python train.py --d_model=768 --norm="layernorm" --attn_scale=0.125 --tie_embeddings=true --parallel_block=false --init_std_o=0.00683 --init_std_up=0.0273 --optimizer="adamw" --beta2=0.95 --decay_fraction=0.606 --final_lr_fraction=0.05 --batch_tokens=65536 --seq_len=1024 --train_tokens=906800000 --dataset="wikipedia_en"
Each number is 500 + 40 x the weight over the matrix's rms, rounded and kept within 0 to 999. Layers, rows and columns count from 0. Numbers have three digits each.

# layer 3 MLP down (transposed), 3072x768, rms 0.0326, rows 151-216, columns 528-575
514542534511463563457487607547487503486426483485477529497592522511509497487456562421488486485485504486474454543599472447504456553558451505500480
494482453539393511584484491518543531560503422529586392482483462490507554578477502516567567442454516394456467490540440466508468421526506463521483
543532548494529431499455429486415537470506522545432543473541516478495524479470460540526489541491510461503470428509509537530491531421456500551541
521495505552453493523545544489474587393457489494457556517541534495512601551431478521516487542437527511517493535527550450495426431499557533445491
502500511536474478495525430528485471485557483529517450478457562514544503506485516497499444455514458440453490495548452516536562494509555480557489
482565467497482502454495486425473616528511621485495440488510539520477484476406563485485571548504516444612551449476483491542541502562510469466519
481493468493516547441591552522480497459512442441444550538602503506487512462504510494531453504473523453402445663561445412450465510486439500477548
507490459431453488500495513429423473486489473525442517562488466435503513500519473475488484481510481470500475510438502450459548486534529502520506
509499465550499514496476562533444508472565507482463572451530470482544452490478405563493520447526512529504508502498523489562527509510554520412501
464471489474573556432450487485492441497535518492513537519472510484496504472454547481419502454464511542464557540487546518513456501505435469485447
545465436471509460517557473480517441546457533562516444498492425467595534373481481469569456433516518459518532511519469550518487569527586436599491
467486539462503531554495567435523496528472449517491509528507480490455534452460576485535493528441504491514441482459536482534505464510467517542505
520598494478560567491532496482495511497516572520557514513428448517448492561478520533529528530502468530563515443535471529484469498500444562495471
500507527488487618564503449455545473491542546611533488459534452516504560559527505512496484462463439496446461491507495571486489491487488503484508
485456513548552496566543568605497519506483497529458576493473550460501455499492510566458506527488510434452500464509511460472495485477489532512484
449519476483463429504527591503509468562560512515550427489487462483555512401576454576515480487568445481544479455503558499482566505504490517461501
472506592490520475495476475568516509492520438492423501431512566537503485458503551516519570448500485521457505492553442458377512434507525499502507
402488506506477483497504561489428481484453493497556486483529472526527508468472518516484505485547490540430477418527550541517454525478470493475483
500474543451454473551511587533468501477429555470501496394535538556505508513550530455515494454518555557479525475551477502472469486488506550511402
498450542496502537503439506500507476477475470492491554484472495488497509485491565449504480499521481567525505561448547545450511549528451529525462
519492498568581556477572532560498470540491575501583492474518501500550494514517496524463555536573455494567469449403449487399505434489523487502461
507488476467546516498477555482479516420461484504471509490487542570439501452463522493550471518409474480477479422568521482486502491481460465423541
473459467463450542551517445500547438511520447437536536470457539528492517567563472516456491570534467498542565536464455392495510535475515462491533
509538500477440493526580527574501515517564461501475529496447431550488474475549459535566520493528450455440495434504512509409463495533476549530496
538518445504517503532468540480566414465605476553531497501493477584486481470447504435538544507564445532463432493472548576471474509541416531454556
510511551513479470539622521466417578521507432490573522524496542497540540490455590469521496437514517489484576486458434496515453518491526482513520
444564534542561473456558449527480445475464488458544481513527455524462541514535602529489544431485464523530527521578609530566496485517571503465534
487475531501549536514473466484486468538449524504509466497479512493518485491497495484480492500581509497499501233497503501501476527486512551469481
527451577499515517498504528460518586506489498510516491464542539509535486563539475472514509458491491434484443430513527544448436474465466483483553
506456483500480478568561483405517547454523474576513577448444408444469527458537449524449502492499509521585480565551552502524514496483435461520564
475493468534505578501429496516499469529470510507550487512517521474506488533520498525507550482501515534467471395497533519487529439422564407557476
516488573519499515485529451484538452436502480458493454462472468540466560510488431479507596477480558528531549349562516447458520416511536483490497
520512469515508487517545425464470459516508506505486445558491490486552484521549502472563510475508536511479532519448522526542420493503499508552526
517496420476520479525558553523535503461481500545557457530528417524513471525482428462513503475522441502456465513460514555446478519485514522458538
560461519469455501503493479522509441511461484486403442498558457548456529601480505528557452483524540495453522525482524435479531467539540583516544
545490496467503567430450581541540479434508468443536503469425529479514543444418488449550540494523521488500476450499516475557521476529486521525471
462573474516533530498427505519459470563533593469558498505574534501454476528473530466522525548527443509480474539608486485463480501475449518532470
536487586502510475462504507533522484512428462520499446525442485487563519404551455518570474442489529512534501469535450551562498523517480458501516
513504582495482526492555509563528551540504466453530553482542557483416545481477526556481482491560513540490486505422422443448491439534443500468458
522495497501528533498483445429545548434475504536399430555575430531499457497515542467505423530457519517402530418505538551447479485499512478460487
522431574496511505588538576565490467490464505515509504473471569528549473437484507505417510439450465499504542422491493495592545479474497484520451
499498511489475500450493525512518534509488494465470536514479385474512506457436413483497467489572546496508510404489505447480401462467533490465565
454543502517447507471536483513513505530507534496482546511495532481580503469510498535485493477496501517412518495485498421502536486423533445457562
441540521434528507597496519571541511505514533527461518499489504476427447576478501527520563458488508521514479507494465564538498474509493550519603
465490520520474541483508461468556403504523512504479553528434485535472545478486492502507454396441519456534504433501546487559507463415499492552522
506513536461522470513547475525415541549449560509492495456500514443448540512489485456521462455494518532537538559560505468527440488470482502527481
526513495545478572550455514508497476433490554459498567499474562498497540529549525520506504523502445456535485489534515527507512423536454479521495
460497518503514525507487465473487536419528565449464438505582513533509503510521540487473491521497548512498522553505507479469510497469424509433439
464498492523493517559487513448529496390409466522452494500497431481528497494519512526495477501480510495499484516493445532542538480482477505552508
418508535505472556523452491511533455523496544469490503545479500412518436466537516476458505485521474435532492439416516514477470502469516579467441
592472583515495524482457498498568541492506485463424488494497511551520434481485506580548546494500487562480474538564524539531547492478492497565496
458437543505530564521566401538571474435542461502545482404466462450546499524538564484554487532588563511517423566526572543583474457447493477449512
477540543525548506519492531450479533540541479501436489452603505479497431424483515530459510494454546527461474523533524455597437546545567520478512
513478516448480555491498497466438565489550511468567498605520465558522497553474518524472536529498474540452474553512484446483478511532469436525556
500444486483482480555463472476478573512498466557509501567469478457559561521518425471464444502539435511469539463487560491474489505529498413457502
501547499526428484489586437575498489499448498515504492497489504473570532492441544491494484549459536486510483465506475529410504480444460513534440
532611416434484526443547566538451608476513463503517495430542492465452507543490521427486547488431493539468590509496492490521421479547413517538429
500548504561489540455590494567460512526494471458548468465547491525521501552556454512483515498452449536524490465509545505484486514521461450503529
467515555420504542492485459466516489477497489481496495532443472509466479481466541519515505521529517506461526546496582569537489479474496464524527
538463479514546495484576464423468476479521526473490506522486503489457511488542559398521501540539503538476449470533531518530562456514584482486513
468477532516445482605532425429478483503502558546410562559533549447503530522497478440467455496483581532538476453477584520531529486518476468456502
493425433508453471487481547479509575516494533468450469523504535441443542492467516592472497473519522551395518412447568472548441459393580483499506
448514480457513532550408473525417452456520491449456501641471489610544550545470577493570393464465529520433541439548557517565545411476468493582472
508460459521564492533603490556507557438559557508536509493499417515563548521434484516490507487531469505567522631460517456488519463441498499491488
506509461500515510485487524530504502539498418519491537520496472523464511479499490542524515511466505473557528526513499533464583458505507501570505
436532536515412488505440490554530470561481528537508499512472490515499458540467584472503545483548544552487472400556472511484508517533437474483513
# layer 3 MLP up, 3072x768, rms 0.038, rows 152-217, columns 528-575
461473488522495466463477440555506533522468477472534540549568479510472455474517452529480529490499442548487519543496574451458516502508520495485467
519524458529590557487548574489518450479506500495482610424491489557483526562514556551547542477501517494508487506539474512559472528460513492477514
509486506516513477482516531490483549495517588506511507523528525423426497486516516454520516567583473434492505524541477508505474444448544470520468
496462544459518553480456522501481514572441518514586571451500458514488522491456525487533621538563515516485521548537459542472505490488403470486533
478456462446466514478402573474531521513502552562537554436544514543406521575496480519443504564531497505561459531395449459494492459516529511469477
487420495504492475412483463618485533550511477524533509593485491561510527523557515589484481451474481523532476519521502486495487518462455475520466
476482483527603529491483494475549505579467527565470498490557481484490476600416490494510469474571585481477441544501517498509462519557492552538588
518556532545453449569544547439451530525491511418435488489490526452482498512553491493467554523531544515476510471507479517515449500549452486441553
526462555590500413468537480537541533482501590434517517451568488515494484475548481480463416513571501460469537546431552506525515490485496509498579
520570604501574528469442531563490464487473538502444558440550584571483512538559490457476548509523456464452441496524520373486474512515536497523453
553519531476519467465525487515423458493509522528406492549518470537517551492549516483494490538492569526484538515530458497468510492589477507502540
468457539448525517534487496539472546525466433503495482543521606448495475501507494517476457470454512551469461501500491476532552477487578569496524
489543512541498464536502558458502454499428503515493513483497538538434455489513424455420555478559494454536514526469449429466501482501565529513519
536540568514499499486455469464427427492480563593476463502483529516438533468482481560544492482495515512479549550485489420469552517507519460491504
473441517459536458526502489492459491570480488537552501521483552538508474560494485484498525449502524505511468516408430534542492587569482464544451
575501481499489500552450492481540473496444519502479455414508516481498401555536490434427421545547538528493454534458509510511501470547511451483472
515525512503482542452510470509479505558437492495539451524574522489498493573445489493447502553513531450440472477522502447505537514534459502534503
550480476577514542525494528497449430529410460626602518482551460474469455564498485505521511465531491467499553487504527556586516588523410507496444
533572492567486455467479499444435464483473591432520465546532543489471452523428487461534542454519552542481502512393566482562495474521489489475478
468537472511473517432539462544511491488452533475461544498466470435515506511510479528462458568482498560446482503560500379469608486509550530491554
475444490495497503502569463517488464486526543482451457525541478476463523462481441545514501511519503513448474492414511554571483479533485517493409
447456524484504510512511531450453525479423464430477502423493556434521446519567538579459490536487508535491535521519500489475462516537441477529525
489497530485467506528532514546536488512476505525551446503533513515462453523504467552457412479514546485551506497501535489528534481490492484495430
573465433500568495549489472374441596580484457549537491520568438525567453465508520441561473477493490464483499543464493487510490487555494491491501
498485486490540515483508558543439499500527465460399455442455478472456488496508438598479444550512519595563503526544576506515471477474503563502478
522477524519548425522504501496513449517508454527532591544449507468482438534507472548539478460541487539539478523522494526515533500480448517470489
505463503498526569503514418482497492567408526557522452470472451499548478510489491496546484572574543454475516412528528490480422565507538526482459
501429463472499476422496518555437409469524462499533540514514444517489468466496480438458526508565587496492497570418464458510537486486510559471595
538526528502607558563525490576489527520532533439474537499499513456531488525484531575487511478582499509509468507471489479481453536459485556471430
495476514491450504473547482532518544493486452488464509480481525548504504481481520504521515473538564495546544542482519496489486467457468575435456
454509493468475548497541453536472583575458468525449526516525516507559515483462515468528452449474496465433525482516504527496451548503519606513497
503520541431500597504455511467529502504550444488557487505493584549495490501524520539501451485521433444491482504507566497512543514516434465516504
494434484527502515472556479508513543496525497498503485517532520545424453482495483482498539545482515449491534538549465471494509515506464550537446
442501528470492418490469510503539487560505576531474495473493473465516456477549465544485518486463454479513560528467515512493489515502437512465527
504547522471468438465424551515439464500481417558542563557489496514560486430580533505488519537489476461510498525478572411564583619455421472406468
503499539497482529540448460599529451470490504538464530549498507490550473539540423541536454516486505519453504521488570408442489532483445437367536
592511526514447560509439497465464510483453556507494569593485497514487513482413546491503493435519460579485540546513539503537524480483436559460440
468452486474475474455513529469537576558510494526428424555514442485544469481554529430491504467490546451477575506461480581527489456489451469464565
450502502481470488472557529491497456484499518559452490573475569481574545471511454527498540530550482441520515520507491554508530491482534519485524
535511481505534499458525587503491476530525468553628524499456478441485501555512433486553498523476536462512541527516480501534481560476494586534529
537523457462567563410483472484469481592504456473485458573508588474485467598503543466516445491483517523535569509515437446529526530469477429517434
507433480547475538581514530513525477484462424537508495493502494542449499525539477490497498509487540482526494512495458511544406513541433541529527
485468522491478499484450562487528448506527541491581510445451507577495473456532518576460509457489472544548481500471495439467550391455474432513469
499434428535491526498462478459400541588492524478503460454488461559565505510497500503487526525584484526539486503478499440514473506465484445517557
507528438548522498463524535560477489517460495459477565440476544480574449547518505520516481468554493475461515489553522500552600460477460501488502
543506486568483529507489519477485485513523450456423475587500522524488425483516456542521431528460583612461571539539490456536512482540503562455504
508498491557486506504504521548439452462413484566543497526496450584498529503502441527524435535588544489461492537535500412571536462430499456492520
501501511523563524481403509555468504555526523454512453537504539498517487545498516519517535501522562470459453507539524496488501477509474504462473
446539514482476512533564546436538518545448546437445395505625493498440422577466472430559520449594517499541532519544486516476453503463454464553441
428471482517550488500535476488467507482499536543510467540474475474487489510485503405460502451529502438478490554448481471471512465532486530483579
471510512503543571548491436482438545510560501455499541441545497488476524515553507492468445522532468450493424508493468463470500429506481550485520
490473528486429523485485491616552491509501566496444507531495502507471474469546511524505538482530537469433564520534533511498582430517484455485424
450475544565516579479551569518472568446480550472400538434500572495536475494552542439482419530454537523526473522553546455523482492470474472479433
534424536554475459551547527524514576496503520572499471533545514457456490518513527504486498539476534438454551489477442551519494542472368530505493
578489522531569518571429483500496487514541463549481614479599565467458456569461457528486492466515526515535461505499528432501460489500530555488461
574504560542545580540476537477497526526442455500416452503593478396462389522458477521527534487531533510472455542468523526527490440523512514513501
509504361480452482480461507463523420555432533481511520512478469460567492490525529515468473472490510415489560502461560480517538507452510526449468
595499554522499479505433581464508487533579473463429546465476524529458510490472527446469509495485567563479521493464502436461475538473459510491464
502502525524576529527460515469481455555549520517479554523477472483557485473437527519539485480495478505513547520494486518480466521510520503504538
454497450547517440444516597456482498545489557600539515575556578473473541512460561503426461483494499566458507518553508428560580531499530478447535
471482537524544502533522465492496481520505460512598521458516457558490577511514451511531473548496561445473526528515540444477565481561453500516498
518474456480538556429462543516526526554485488534458513568542515550579524600526495471479496480541471620576504535464540520544555524522423595571496
519426479479549494544487446595466513558477500454501589437546541564561497491500558579506561472490541578489520522472449550543496476507494496480482
480401519515463477434456472564491502542484410502518501482475535443447478500546533442483517439530522526495473554504561489579484537494504521467571
509488461507515527502581473517501536437512484418505498514493539495555515548456498501507470545496594602446520527479468411480499468474488508483494
414520421553544507500500521495505485517482495367544503480485543565513446541494490514513524520476543444473510505464473534535548532480503505443542